Part of a small language model's weights.
Size: 16 layers, width 384, MLP 1920 squared ReLU, vocabulary 17766, 49.8M parameters.
Training: a variant of SOAP for these matrices, 5251 steps.
Each number is 128 + 24 x the weight over its row's rms, rounded and kept within 0 to 255. Layers, rows and columns count from 0. Numbers have three digits each. The size before them is the row's rms in percent of the matrix's.

# layer 8 MLP down (transposed), 1920x384, rms 0.0739, rows 1111-1316, columns 320-351
097:154105139124122130090182150134135105092141110123101148131159107173117135151176094151193114120135
107:120117163151110121123159139163130123174149112143179113128155168138126155180159147141134135086165
089:128136070151095140110104105162163127140140162128117153120168092076165128124117152101125129104143
101:102106134139095104139137134100111094097121098171142100075144078116131132120142128153129153153157
087:108127110132110124151099150144148118119128139130149101073103101155141103117141104118138120144132
104:099117157138141110143140143091145119125141079121126130152097079132130142138090097173132119097187
104:090148077150107153128101121133109091088109145105119142152123150102120096111081105103136147181102
109:098153139114118127134070146157094087102125141134119095121146157153085131100131152123126108075144
102:123109118122152137151134138133114141125085133098134119067111127163131103098115114140146150105136
104:120142110146102145098095166118158125124103096137138103198127131130154110087105150107158136168130
105:081185147118101136158167151149126100138119143106129124133114116129142147104121112141094119164126
101:107137149142090143133145092178173086069173121107145122162113137115136125101138149141147164153125
108:097137130091113110107174094134133095115079141133125150117125124172134144110134150128150154143161
093:162124100110124115126077125098161188110132168127096117194128094091108120070083130113135134133150
105:055090157124134132123119142145127094132137173160126120069142107139094113101153105148144106141142
103:085131127119159147118127109110118101163124133159100120119159135118157144120122091143139157176124
088:124172112129102181133162118151110135084159178152134127190108096119111143171139124151086117124121
107:132094107161112124103151111172142172096080129161107145141129075162130087092137107154099151146148
099:152133136142118123112132129139144119099140121118117128090137116151133101129132152139105120111160
105:131088164131109131138142089129145141082111072079155125092106114088125072140134126134142146142140
106:130163111142123116088140123077147172133130113131126113151142096135091143098141134146080136176132
108:150130109151155109136133111129084150103174156123147152152147122121153137146120151153125078118111
099:114100131160117125102146130129177117125139141121136129100130100158164123113126113143126177121138
095:117110157127103135116112116127149141105143111144124110145146113155124138118202136153138145097155
105:138120182170103128153139164116158135165130122102119131096130087114143122174163115100135133158131
099:138108119105166147146139155111142082105126122119155113090111130153132113166095112113116139117110
099:116101101142112098160129162096115121138113104129069106108126110115139115122121076169104150133122
102:126106112112129116122083108115159155085164118122094119139140144140151089116142062155082141159159
098:091134141145116119167165120092147096147146167143125123129104143132118082123165150110147116134133
105:166141137122152141100168119121133142138116134107159136122129146110131104139110150129124102137130
113:110143094101142165134110119159138069132147125122170135134133122112126119131097116148170104135098
089:117112113086117149093102102123165095113121103105121112134137134129108127061212094124109131089140
113:153156136095106152125127136100113126131131110171097114120146154092106096137114117154135163098132
106:125124155132130133155133103117142105110140122140092171096143078145140116102124111098068151123162
102:123126137132133144076120157159097106128119106090142109168103116094126079112123114093160140140102
107:124118117120158156131123111110145171116152155173068109137134177136160139131117097115140193111130
109:136127146129151153138146104106113136135144129086144118124130144103132149152079157137165103154121
098:173152138132121128150145104117127136118095151143155143155142106128098132160146065117122141136096
093:115098114143113119113116087140107151118148128120132141135128167116114152138115118117107098138119
107:133115098159120133121138166160095091139099124106119111087137140125087115122151126125124165143113
102:137120150100097101114145128110105121150184111100120120111104167133102123119077099140126121160167
100:125092112166127160184151119132119119140150154135155116128133103126148114160142125117154122145095
102:157148167117108113150134108142124119131163135137149111154113114160107114150130136111126088155171
096:129082193135115145097142156121152128132139130154136116133149125147095112132107095163109155107140
106:204094128086109145167141110137107090156134157149147111120142150103124135125113162137088105133172
104:117085110139084184162162137138101144132130188092133136122142114121164090102159137171129134104116
101:111123144167125124148125150155167137150155128105123079105101108135132153126153144143114094145144
102:097106123075114095129133131100142118154132110136105147101168137111115137100153069141145184120136
110:159095099152127179145111100119092175171146131144095161131142151072145153097117148124150115160114
105:098141155107083147153153146086150151142142122142095133123130139132102127157168080135149127130090
109:146109120190142117134150115131136105132128095115142132139090136132110114125101104134135085153142
101:093129124126077126079163159091097116110074101129132095086085110155153154137125140165115142165117
109:145131154137130140095137121095105060152107149118110095137155135091138130123116130129150140137104
096:139091119081133160133121145119116108107093112071118135121133118145137125083117151145129166102162
101:123107108123098083102123105125120151131166133093108138108114154139103154084104145153153107120141
097:134113158143119120145090102138107101145108116103098146129087192158134164117128142138133079101093
096:134157177203155106080160150167152116133136156111135129116121134137130113100086157109110152100119
101:157137108130096152145109144177139168094131165112110120123165118159097136136140121155132094136148
099:131134139126093154112140165137139118115124146153076135118095124126075142102176106117137162130177
106:161100071099147123121133079141127134119144116100095122159156154175125136166156096113143128097139
089:124183128130115122120116134145118144125168120080070128118106124133128155077170144108111116123137
100:112144132143169125130093153079111157077123160146094140122143114137144123121142141110123151165134
101:177133177168095086151093140162113102109128132108115152129115109163153142143124127127119101150144
104:120140106151133122177112133114128140071123197093135088144140137127179136191132159111139121108115
101:105088198169120180124140133163124176131100147126159122134117098100142139126072154145122126120125
104:134147142167116168111121115150104091144074147143128114110097155143115128151118120140131135114138
108:094192137146123144139165120093140144136143123113102138102133167105090124115121097148136115109136
102:098109144077115145095078109149121157139113142153140118136129188166099120155123118134105123113103
107:129124103124105153133091096122124144115134097157086105123081120118132128108137167094094136113137
111:113115162158135173139097123138120106150101135097165090095141126110121143154158128145121123112159
099:146147127169097108117167129117151142108158098100107127119135130102106112158099097107152124141133
100:084113157107097100155134106135108109098144169107161128107131081120114132170115142128109110113109
113:125125129110145102111133129127109175164154149131130113141119118167113126132121149135100164144107
101:147150152127132112143129108130174183146093111111137085141093141156115094094137126102160187150139
110:093141085109127149132073163094107162148091155128134155114154130108094130194153145143102110126180
106:122129143116093122132115142139178117114180103131176166100110127164151116148106131121105126104138
109:171156162118090133118081147128134126133164154083114124112129151171109124107127152148156147111143
105:144115112127134142172136118127133099140124088138064136145112134126125112133134158115108099153126
109:154119117148110151112118140118104144120171124126166100176111143128084122114136094174136169110148
095:128121069141122131130139128146161154129102132094136133124114112159110130110118126115116163122135
090:134110112107124086098130128107097100186128174132153112082103128114122110129155128173143125162150
108:097114171100142130117150115127164133122115154136139153125102110148128105145116101124111127069131
109:144137154143118125105136140115123143109130162131155138118142117174144101128182122092143100098153
101:142173127152132137150146113130077172105114123171155161131130142111128127151134082115124147140133
094:119115120121113099143139125152122110166130148147100102128117092134144127102152134143132130101141
111:126126088096153144122121131137123093168156109115148096069109121097134085148135124130167127139141
118:147138137130119160089148138104122079150112082127148109142091108138153070100132157140108144152128
112:111132150083086163131148124145135115118150132128116117161136113146101155167099156147102138137082
102:128104135106079104114131132157143159102079115155154143100107086132144141120157097121106125155158
100:091073093138149090116142141155149117082152129118117115150152120106139175129141179151129151112116
103:131121166152134157135186165121094119100123108112144066151114137093099095134134125194097153164144
096:149129133160126144109123155117122123136090119148154115100101125098150129126120129110123095089121
108:084135141102105124126139142124086175086117169125104188133133140099144096091131121136147105148136
099:131110141137089110084141157131143131144136101108126079086160119142126119105172142132116168140137
095:117133164097164125158106145130127047101117171052135112115157133145110139131142135126169129169139
106:126153159083151149108125116152098093150116117108138106142107086147129124128136129130179105116101
095:130155137124127129130116157123098099121134116087148075118111107140136123112149169131128149125110
100:151110149099126134132127130138117115127105170120144104102189091117142124146140131110153109124116
106:073159106158132108125178113139087120139149154144173142123151170077134138124084150140124106130141
108:129100118120119113104127167148148137126125133131109138117121127152099139117128114135124187121141
099:066125140140164119127129103089138122091150136131088110116105121119150131121135159133134110131088
085:109124156127120127119136126150138108080094135175135104123157103109147045081089136175129122155088
100:113151085147130123131107110132143116180140123136127114130154119099132165102133138154115123123128
096:126088101133084147085122170118113192125143147073126088126156110164115180088173130138102140082147
095:122131151111125154114137136157144121114115109152146138117141129131166084106128119139139128118161
098:121165150103100125154134093139099105113158136158148140164089177107120180170072103143127141125119
099:125106091127126110133122136137127120149111089130127115118165124122134108107135156127107122181113
102:134130106137112158128095119166130132120131102151131177145107136164145133127088162127143169122130
099:167181139091116136168178116135100087149128127095106113151148135119143137118106156106122115083142
092:116125144073145155108101148097088143112143143059160127117145116140111095131133109131121113080129
099:122122134133104156135131174127101181094123150089124122126115107093112106119125127137099110094110
106:127136161108133166118114130135131085138113113163151120106115149115145132113146128180149146141166
101:129139149085135116141169063118136163112108110099143094114093123140125111127117123140105138164101
102:138111096130099127093074113169148115126148120062145113133148170140111171146125148144089087122099
100:123116112149126117138132108155141128117103098101127117092180188106166142091118130132141125091097
097:183117114100119137102111122139153070109161115110111118126109122103091061124103124154142132107137
106:144149107117116093127143088139163156148140142126155126168115148166181162118103169127127154126107
096:158148090121134168146142123123098128101183108132121134113088114146132123107136139142102089158101
100:108112109105104152110105095119144114159118136120115146129147119122143090116154147201111159095113
098:136113132135107101157127086137137118136123138107147117146125142109127102133066117132113145098110
101:136105145160158135082139139115099177134140161143147087164146112120118095153112137146159101176096
112:135154119109163143153119170109132094154129182130139118119118140145115179125126107144125135100165
103:104174167129146117130113144151170174194154121093129112119148118115125135124131149130143115109105
085:129147134194121143174159142143109125149182126098088123155150132150122148136168144146120094163128
111:132120154108123066116127168103099090138101150148153165111135144141165150123099137097101098145162
101:132147158116146068138168078140113127144124109119132174112124126109126177155108093140120091136149
106:153123151129145108084124110136092178126106135084095152090122124161141121109179202093161108118134
102:161155151144178112121115171152161115119147114157141167097167129127143154133128128158134174146137
093:177172141134105154102073107130120116095103140117085144137105126151078125147123100125149127154151
093:103152170135116117128107118114146109130105155126106129145118086147160127125144087100110126132093
095:190116107115151157130154103131133121091154148098129082139113112134156130137167129098108086107157
101:104133132177101168154085116137148146135124105093134104136150103119119101138121132142129123091087
096:110145154157095125163126099132144127124134119106132136135076122120094116107158117107146192099145
108:148147130122099147121131127165125127114150117137162134122145110070151137135129144092061129125130
093:128091139109112148101118116151110136118134148078114091113147130141134105147149147106101124132103
100:121118172087144146125117131139162080155109146130152120129157176113142107132164131101132099118156
105:119172162139113130125087107105137125141108106138144150158109180117101099152084079166113149097139
094:131083080138084164112114137155104080159105158149117145173100088118142126102191085140123132143139
106:178110094123105135092158164155130116112116114132154110158168143128102114116129115140118131143179
095:138099155152124100104110158119115117114132155117167153099181118124112106119161151109124143129134
107:142109136135094105140142150155099128163145122125118122138116155133158107131120108134112120107174
101:139132163104127145140133139108138140150131136146084128084107146139112101125101102111109146100141
086:104152084158147132092125172200161150102144151107117118101093173145143155126122098125087132150142
100:127142144170119112128151183130122121124123159114114113122160145153133126158125107116144118139115
105:119141110125082135118169171179117162143111124110142110142134145088121108115134087111131146154107
096:102121110155100113131166101132133124111146145107115102138119173133174080129132145132121164107093
093:100126135081142044135141130119144138116152128146138095157156151143177140132114116117156113122109
105:132163125125143100140160180155157099117122153146129078126156109137132150130138142134083134119115
102:087122133128124119119139128177126120199131088110147173143158086183142112091136144133119119142139
105:098133128132134158147118145147148127085132131113146089144142093129079120131074079099166124132161
097:151130085114119123130112120117145146152165088145104103109105154178101095098145121137139103119138
108:126069145103156159084122161131131117144119137126143125111111148127149126180185086132170092152156
101:075081099085122097115119128126089108137139148123148128118148097126130089107099093111107160151183
109:081116121081122089098124132137128098173133135089137125181114143091152181092134123156153100101151
102:097115107130126138122113125130114151121117122116121091169161131121132129123140108157138106135127
112:133160081131115130084126107129145096112129102116126132117135133130108113134122113153107143140095
099:103144160102142167135061133111102141101137154116113136124135110133122130154184129123099135107084
100:177151123087110155114142147141159065103119100153108121055132090111157075093096114145143145125185
109:131086104182121132131136095092147116131176074081080117101086130108119148161164095125145089140132
093:090091141136144125109131089140159143129115139130115105134165138083133166115128133093161137100176
099:123143113136137128153100141121123130150152184146145098139143091112166164100157169169095151118131
096:122128083118123143142134119132125120147089117136116104128146114144122145165141114106136093143113
100:180134137110134143114117106120138114090166134100138122166145127091139092127147109131147124107120
106:175118135172102153163132102102132134140133156098132107118118127121151114119107128105111107121120
102:113109189168111107133107115144112136168132133123093146124091147146136082127141100128100141088112
099:136080091165119121125131138127128075139104113139126156090066122145172150125107135126137151110157
093:124112176095094173135108152157105138119119088107167094091103127122094119109128146122135161121102
089:120160123136131144098181130130122138078157158123095132107101143106145099102115168148138141122085
035:156151148122113124167096141125146122119151114097114111177170100120090118123086107134114147132088
100:169144152115111101140108123097157142097128111109137109122108068099119137105147110119134091085139
094:118139166177117091107143121158133105093154147106091139082142185174131084131115112121102116134092
097:142097159158142120128075139115157101160138145147133111092111110154132111078121137146136099123140
106:127106162109128133143143125163125114147126143118123108133122084117139131124170135123113121117101
097:173070157136132144112110157154091166135145107129080093130122145148155127117169158102155121116097
098:132154169134106149145157115145135130143135104130151125117152088170139136116114081145122154120128
108:110134095153066146135110120141147126081109122140111134092139136101131133198159061147166109154126
102:140162082138118158118148139128148126115121160135186104105127081117139142121083113133121134105142
105:116115165101133118148089072149121138124106124122124099144158124146169121120111117097137132095117
103:125111095177109126128084152139116172121138192102115135157120126123132130144112124117140156137144
100:150079138136121126122107134116135125163135137111132092127151158114072103136142112114109121071119
099:121102086138124113120149104152129148116129094115139163085122117113147105139125099139112151159165
093:165103153130112140094115111134128128130140118178099138128131177133083109110133126139162129144101
101:135125136168104128139097116155119101111099115093155146100149093148111104146135132103095130106119
112:158114061100125142172123133165162139107149128134134096177069143121169086154169109139140099126099
095:150096145147090082097121136148113098096087129114073123127125136098139086116161137139114073118112
110:118127162156137104124114142125121173135109117155136151124112151181129118121157156091201133101147
107:146134108139115134146154130144094109126085127132110154138106155103135104139150121129144200155155
094:112120133097140086163081117138106158127129181135103148150105121138113143149138129175127133114101
096:125135094103106124123137109108124148138143143107104126126132189124118112134145121085129127129167
090:136117071170164118149117126122121112118156126120126116155107142151147123113148100112109093140138
108:154121141141115153139118101172136131130126112142133130129142104090118092086122148121107126150150
104:116131137133122137140139130145138080176124101113160129138125151116109114100156126126114146101133
109:183128166158144180123037142120142135149159145169127094130119158150108104069125134098102148141110
096:102119139086121169124154167069118108139121103108088134100177167113181107143145124164091156132144
052:140126119165155158152106152161137138096146126097145113073171107097123151098174133098076163144163
101:121136083129141166134118108131126112091185164146077142157155108186121172117081136134095144149160
105:112145125106120117140115140109142060128155161107083139138115148111162163129161135134099118144101
111:093139100125118085139151114129089141105111107155078144091142095145125108127107101125092114124112
083:151139143122132165143167133142140096086123145136122117121145109106133103129142104123131109113147
108:136105165136131129114106148110135132114152134067127169104109145087173105155146150131164155120132
101:156094129149144165118103143126145153135152094111123103129136107124118139130127124131124158127135
104:096166125108144143135118102094144110119137148146107128106108133125177137119149149146102143110141
103:109099143121096139124118131173158145086127122116111127119150127135105146117145152118113136140100
095:124092116187138132138132178145122110110112140147114147167118127151126095098109155121154150116137
100:123117168151150093203126139139126133146143145101108092160077127122143139128150114100145081093150
110:090111106134109099149131133158103121144094101176160135133122107180169131114180096148131127135132
# layer 8 MLP up, 1920x384, rms 0.076, rows 1112-1316, columns 320-351
109:137111170133119139095100160125157136126114109137128099110141108134148136186145111157074155145143
095:139124140133139127137106104117127153143121102102109122144098156134071144126121168123148159157094
101:172135111099096129131108102092101143153095166136116133131119159148135146084090132151087098160118
094:116123115122139134097107123109133115097128081124132119112122117131111187136105117154130131096110
103:121144151118121157103151139132095125112138103148124138118163090135088130126140164090141107125138
100:120092144158159123151143146133138109121162159133113093169139140107108092152161133133079133108131
116:130151156125114090143119134161152129135098138155112124120113099121147092152101162105153117142116
105:143133133107143102092148134123146087147118141172143100090128150154152093112099150108143116084101
106:104133150106098134095136189148127127130137120122090071117116140155127119141102087160118115146119
102:138076168117113116140099151120138145144129123130140149118129118138102124118078137105153122114107
100:109091146110082108097116140179119151147152123132145083146130164144119171131092128142150101167167
107:093133032132141140139147122128132139124149127110079122109140148111148144135142087106131153140131
086:138124193110131130123115096146158138117140091143129142099102137102098104148128102179185123125159
104:109152118156122107085094105066086127158164125119101135131143125157119134158118115108142122165105
097:095111130115155152100153060117121118151130090104146146101137087110123110089085155092154081110101
084:167122147093148135148106116122164159114119137138137139160063125167138097140117131142161137095114
097:148094135106116136083122097171107091096131109092063169158150122096117132147125143083119113127134
091:130161128105139110173113091123137130140114103108109157126145150067139146119101151109169109101116
104:169153114168128129170125113132164093082102152114125107140158114107117122087085092172132164142126
103:154135112172131114118167130118160153159134115111092112137105163137143111178108097107110125135137
110:145130146106167087112163201120102150146120141119109105102139119123142185114168166134140147098100
092:165101142133088142133151108127166174162167103108146126119127170150126148144132138145156131128083
096:153092080154127127192179130116120113132131123087142129114120130113164114107117111120147125096157
106:078092160114152131112151132137120137094188058100150132150150120169160138165121061089123163091138
101:099134104128108154110119102130147178117119105144075152111098151090143094112087114096149120150139
087:147133146107113161097118103163108150116176122148180136157182082143102123147133143105127132152104
102:125090093125091130132133131122083118150145109128132139125142130147202125107117090161132090133088
096:165140064089156093166168102142101142135111123148149111098151106143154171106100114113104138184100
106:132142109102111089116089152128123137159146136113147090081137106126153148099072135111123115102140
118:089162112143103156132095153139136109144122106120149120150086150092155129182132108147126149170134
094:139098139103119127138143159141096109144123167123164109113139132142136173153108117134110117161068
110:108128114156160061112127150128125121140107126141145104118104122107156128144151131129151181120098
109:092152124148102141130141111109132137107103152133118138124138151137091132105137134127142118151083
098:145101129100101116155088109139115117167141171134151128128087137135087114104110156172123110104090
107:116132108100147117133152096089153102134123086163109112113086153091070150143153137070122140121099
112:066133151107084158131144124134105101134174146159137174130114103093153109120114151132141151116125
098:143146180124157119129111135130138126139150112188112135110105165100153161111121117125133119111132
087:149146109146142133134152181081137132115158182082114170126130117149087116078104122101141103143139
107:091129113112127160111105161149123086125107116164119104118119145150161117165098152106131127120100
106:100108117131172180153125146152137104140130129092130118130145119135102118148109113118140126137118
100:176120149124168127148096123118108168095118151109137110111135070088149135132179140139141125135125
092:134177134114121104142141141157152152121161122088075116091125102098136158135106102120136123141157
091:138160147123145115085121149095121112135120132112076119077103123152107131167108149175126117134158
106:156114112151103143132156104123163062140152121156135113104123158107118112133132135153137113171117
104:120102135111143171135126104134178115076097110165134110113145090115105171129118136193132115104116
091:172144123112133087134136133156135131118142102131104089129148094155123137144118167141169109105109
100:126171144091114120136130123146127151118148146155198146112139121141125111150144124086120117145086
114:117116140187120169129131131122168157154172109149154103138147126146128142140134138153151144090131
103:121124093135120088164142134124172176127126152136164092102133173116128099163177131122154139107083
103:142105119144148151142150128122121141105085143115112131143103133144064152109108105085145128115094
096:146131146147124123097145132147111159138130126106139108128135133103088087126123153080122070132151
110:177165102091124101130118118159149132102109118166155109101120139113090113105147134185134108132083
097:120137164119162132168145127144127125110133123111092092174122071116128100132127139094117149140129
101:122145170099133110092108134118112042136092115159162115134148131140127126079139106159161129099113
098:166087113132153106112171134141164109076111091135145101126149156101109126090177156118110138128118
095:148101122075094083185100166122149137112189107184128121123128137137129150123111099089134111160120
096:182144142137129148147116136147153127147128101146127161119117117126075141096141112116122103105102
101:128136116111157132136116162139093106135167122103161087145188152125139122148116099107155138126112
112:117126079142115172114115131129110129155171134126144066131148152154105115121129109097139116123162
075:128107131127151149109145141156106123164132122120156116094117141145102154159104136103121161157098
092:116174125141142176088136146135112128116075118140107144125153163094166113120077121150083183141117
106:131155094107090104133127097165118101145101141118097181131075127117071093114143145167133147152129
098:104148104100166101127121123119122124151127139139160132109153107138151128147139143124096157122141
104:168096089133146123152144165136097200141099125180147134144120150150113096124120124110123084101160
111:100108153169133101081089123089109136097116140137129153152142178160129082165104091141140128131109
105:149159107107136113133164156113136120109134092117106147168146153115126110110078104126143148135120
100:120099087129125104142149126135111144089129121154169143146062097124131155155096116115103120101106
100:118170118123145127169112143116107113131111129084100109088111109083129108151101085110155142148154
114:093102096144150128114100093127095102139095112154148168141165108088079156147128138128172135141146
097:154120131122135113124093144153117138129121107140112109150083087147164141094153135135105126097094
101:149129121136131107187159129087144136084154151124122089102146121151128131127132122168124112105111
115:129133099114124091129100112154115089104135128167082110122083133177125175130132104094096134150114
102:110143119151096112165161133147162104129114088133154141170124143152100128119111115123131156129093
114:120133104135144111153127137078128074144112123143150155106138111103151141191141091118133136120133
106:153130116133138095143139090140121133095136127125131184100093095143097123168136124133152115129150
116:197113118067133138179146128128143118162154089117135146122132179109096077153151126101174094126118
106:146102165107137111096148129172144143094136078119131161100163145155130143147167111166127116166085
109:151102160124098150142127175143132161147126125187124108144177125143101130064145120133126113157092
096:128125154120090089135151158137148162162149135151119092162119104139117121105107085075119162111140
088:107147086150117112148161142112072149137153136148147126143102133137155132145167096076146139110138
106:148111117101093138158145133163067141068097116115144112126130121121183095115136083107146105134160
101:115138147106092114166122139118140126117119113144131142101123171130122131143123143098162101079102
100:111141103147187100159153150169101109135142100108073153141125150117129172186118097107155138167125
092:122060146201138157132139115112127106157139144089132132150112159106122078110192110138155135122111
108:118112161066111087126094127135122116148133115131118137093149130140135136159110122151113166122125
126:126107121133137129126149106108153070137124105108121124150127101139127143124145109163159141116110
111:081112149125156157133149146086158134135119104127114121162128114124107128138147116111143132145153
103:121081128162141086105121124113164128121122073137150113082120106105133150117138131096130145131129
103:108085101117143183168095109095140139142143137125116117136096133158117109111081121114146128096141
098:149135187132072084116132153114122151112144121113157093159162104081100085134113135134155126099160
100:100136136160130150117117137150185148104120108118096142130107142125139057134116117097160132167130
111:113137104130122141166147136109096160131144106136109145098152114121196134182148165146140157130119
091:151108118099154082134119143127127083168128116124103139122112138145126125143123153127103108120120
097:109103150161148151154127131136100141178132154099126126129110116177143163087146130140102120174141
107:163123088097166093130130107147088116133189141115204097142146090151097155130101146105134132112128
101:144123122118116152115092151146107067138134104130140106085104171142137109123106119102194157128113
103:078137153135088135155131130112153094098126111146145142149123118089115093127122136098138122159131
103:104116118103153119110118124137105149128098106114130199152135131117119109092137122112111150099115
107:178117165097144156125112132144126103151106157101095132159149148139138136122131114162120107117104
095:146117131109102149135118176108123122142095088131124139077129112181131141158106124123128128102147
075:144106103109112140154122103132106121125106072142128122100087137134117193148147136110138123104196
101:112139149135141129165151126089188097139143097152139151162136114129175124139153129116135102169111
101:122125154142166134130133124075088105117111119140112113163123154112088106141147149130085153119064
089:143122173105145131117155128140168167108122142164128139133130169120121147158135137072160118133103
098:145108087140104166101104132145131139128082130147144146110166107147130166173122123094122137121119
104:151114110109123108135142106095107183118125170154137146132177162153154115133076125136138137127121
104:091118129128149151119170149107133179158124148146130151113105115151112122138163129131132078127124
097:151084085136187153122155140112103078103109140102128145125127106129153133120142140151111161135093
093:136122118135135090130135141107163103110091128152134106145167144144129144150107138113095170110110
096:106121124091090114097124173131116146105124125155094125110148093156143113151123099117123080117085
105:132095076127132151152121130101114096152141091128126096083153092154122127133098154083117109118174
099:130123134107112119140147111101167164105131151149135148138139137102121116122104109130065138170134
101:115120115116098084127135094113131094157100117078085161088137120147157149140086143138108115145162
096:141112123125151130122159059135140130120102109152109137120111111070156063123139111131118147141123
095:128119093121131137114103176120107058085147126140151119133121113148159099208124122122109107116160
105:135121137116128088112141106125161133149150144175139123085114143136155157122120144171142127134144
100:158108137175114100103141123129116104127118088102174159133134099146121138118108115129178076134092
107:076086130103111125116127141115157119125126099153124158123133122174123147135101160127125110148125
104:129108093120117099119118128138102075119148115161140140116161089145103161138131119134121091068160
099:127109174163135110129120145141144154081159139147166115134149091140125153143182127138173105106078
115:147130128139144121153132139102075119139140146183135097157139157154077152132132127140093139139112
102:113130099152134107102112117125142085117164136121120144188100104110123097116146145116170114108117
078:138098151124142145150105140153127138149109129098178142152106107097116120164123130150155131134160
108:148135121112102165142111106151078090120082105159121097170157124116095090088132080148135099100139
105:150127104125109102129110125110118112093165101124126135100130121119078153174124153154126104167137
102:135144157131169089211123210164142092128112113181113134142138112087120165136098095165140095138105
110:164114137112125130175142111107156131112137139151119120135139132153125121139142151147145112165112
095:104110159129121175124131150122112115134141139138166170153154168136146092095122143088133136129097
092:137137100128142152136130116094148094118151105133138116123099118087124144113120113093159107146145
094:140137122145132124111101124119168106132130109131143124131147137128133157119149135183150106134132
101:141180132094145142153185122071118142151144102129138104122133147142084157126146132126123119162113
100:134136171160130141127068116115148156163171171126145123130135129151119115133136123128141124137104
101:101166139155156149097134122122082115146124131121155130144113139109132121152162120067131159166104
092:155095139138115143205114132083138092145155126177114097160104128127091158109125121143118146106144
099:166135112117110139123077125117117115131145110144084141141126146103162110118163117125142166120166
108:120146160109137152109147098146131127077130144114094148142167071156094158099122112164130131134147
097:157128175122132101120124157084105135181106158167119122161128113116119175138052137141121105138127
103:131126131122126138138147118137124148087129180175141100158097146125097094096136156180110140146124
090:129146149150093121151142130150135148173143133105097128106105065118124145190113098095125095080112
100:117126128158155114110103136100141148097139131105156087123111183074137138157124120081120120124108
099:111147110149155115084136104140104129172161117133162114138130131119128136110124111137132130134109
079:116147116145062139075184110071125151130107125111150110134119109110151100104194138155156141111179
099:125176122160099155136141139140093142164102100123158133132084101111102145110140106103158165112116
104:113150119174079111136120115076147167118123143117105130128121140113146153168090131132157128180073
096:085161164122129117139119150110107142139121127129112083155131148052133139152144130111153121097136
088:137110138081185142114146065170129180131079142114118125131132137091141114174111126126129101123098
107:144139112147102120174122126106085177131118145147114120093104137117122122110127126157166090141124
099:096112124144142093183066131136125091132165100109120127145139136111141100126146131145146166086132
114:162165124150133120170112106142143158123100110159068131156122159146153149180130100135141157173113
096:127111128101145131114111128103131143137061124129102143131147082089167098112120137129141126084122
111:147119095128099118137143124134152139123101111117136138139153103133125140136128152087138120123146
103:081174137104128158120106142107162130163150159120117182150139130162124145121126120160095108104123
111:139128162131136129127137151126134149143084100107088114156096092099122134136178126178100107197145
104:147106132145181154120110164110127148156128131159113127092168142135134156099152117092130125143137
112:110109151135167159154148105141099149163102109128162103158148108128138101149101120111136106100141
101:148126109110140114075120095158091122135106130159135182071130127107185109108107118122133133111098
105:137181121163125139093144128128133139130112118148112108139112123137130130116133104144114133097123
104:149139117138102097144133112144111113126148131097094121123145144114116148170149123149126135164086
084:148119122120157144165144099115123086101156085097171107124131156151095139123106093153139113116130
094:160128098157104181161095129109114141144096118073113100147157125172115103125123113115122067170140
087:177129124128142135134148082139105140169109094143132094126117142111069149196144146139210139142074
103:145159139104127152131138112127126132173140115143155111094155121103142130142108169166114124091142
109:141111114126133136085120169109132149155126100144155112149107120109110081153096078132097113153154
100:159163085160107117129149125133101139079120093107094124121126139158138149073117136145119146182085
093:121128110142159149122112112121129117147127146190109154140134165128128102153113146084074095164109
092:164158186140119131096163103091146114160128155148091162119099179116081110148087135106167126138147
079:126136124140161125105124131121127117105123109131117158141144105124152107138086111090086144114148
034:135179097104132107143146151113141133144129127153102134109148151101140112123105104133159096132108
095:180109146112121126153159137086105149169160173109124089139171182106125152149147136131138095119089
087:169101135091110107157118140092129100141134143145147110148167165123126115116179135168113145153128
101:105117117165119124078140133169161128120111138165124109126152104140132158142140120119139109126123
109:130140087083111130124151147118141119144122099121149130160107077110126137165127125128092104164085
102:138148123099165134125099160134118132131127083116130145137111091101096157146142119121105132097114
098:173156139115158129118098078103135144120124101128085161127134145123118105149134107180132109146139
110:116155110144103129120108182094165111157155163110122118109106117152135130139140138161155148171137
103:108134108131120128104129109125110103134125118153122078112149126149124084121146123151127148139121
104:104163108162119110114084157112132150178170130142078112110093133114109132151108148148146144127187
102:131136102106171160127169134106095099106107143124180133148101086156168102112138093101139136104132
106:119138087118119127137134141141132137096138118151140172111134063109156123142177137131111132139125
097:115120137116102121118140125148113107189166142078120119113101100166142089145140163128108160177101
093:130104189126168172127170116092067151130167126108139110126094143106127108147160136120067152114101
097:153145097149146140134136117138084127144125139116125103144131140147125128122118160114194155142159
114:132145152130130154090125135121155144142150095155109131137117135147135172107163098101165107130141
092:174093102121114160151150134170172092165154100169125135123140159138109149112082113094093140109108
107:102089141177128122170145156125092121115105158134130103139136123116140128148146133154132160140145
106:148147094110118139161128155115148136122128155115114121137125106113073128161159114145134161142146
101:146101160116150105106117155117129155170110110177104116108142148130149125147110124150126123138106
098:110143128179118113132136133154107159122120122127093115163165121154130115109142154119101130174084
099:132098139153146159128132161118099119145164141123129120158136131122112081138148096100109119125155
106:100081117131142174163118119129094117125059126107141048163131167124098120114125147159116134107170
104:149125119126122188141119112115084137134129139159165120119106171144117128129140140166067105118138
107:112147146127103147118158143141135147113158092136124116102084161167120101125116105177122165113119
099:134110116136118160140111093122121132123135125116104168099149171120105116099111146112125125105095
039:115155125161111121114182144159096149110119077146115102148101163120107135127100101104086093096101
100:139127085147179145144087103115143116130176136098117157155194147145162143134103133137135110148119
103:144141103158156139116133153099145144127110133172129110151118132169115123132162115083121104183100
110:118156102111134125141132119087114147160125149131144109119116133148124138138123095130137103153098
077:178155128108135094115111124110113142166157152156122125121093128120162103154123152121111094131105
107:139143149112135153081134127128126140126118125158139163118149121123115096125110117164160145145112
103:095090120137090088150101146120141154136106133112155093098112164134116090143101126141143067146144
102:119147140159103135115163138145149080168123107120115175090115106128145099172108114125137138126088
098:115129187122113123163141147112158158158122131130129111152109133141118134144101171164114127127128
095:162112117131121120111124128099117147130144129122109103127152174144078129112137148106141119167097
101:127116145128153102142141142105126070090162108134074127173122114152181126131101163149139141112101
109:107095072113129098110163151161134121143134134145130151147136156149130143124130092169137117122153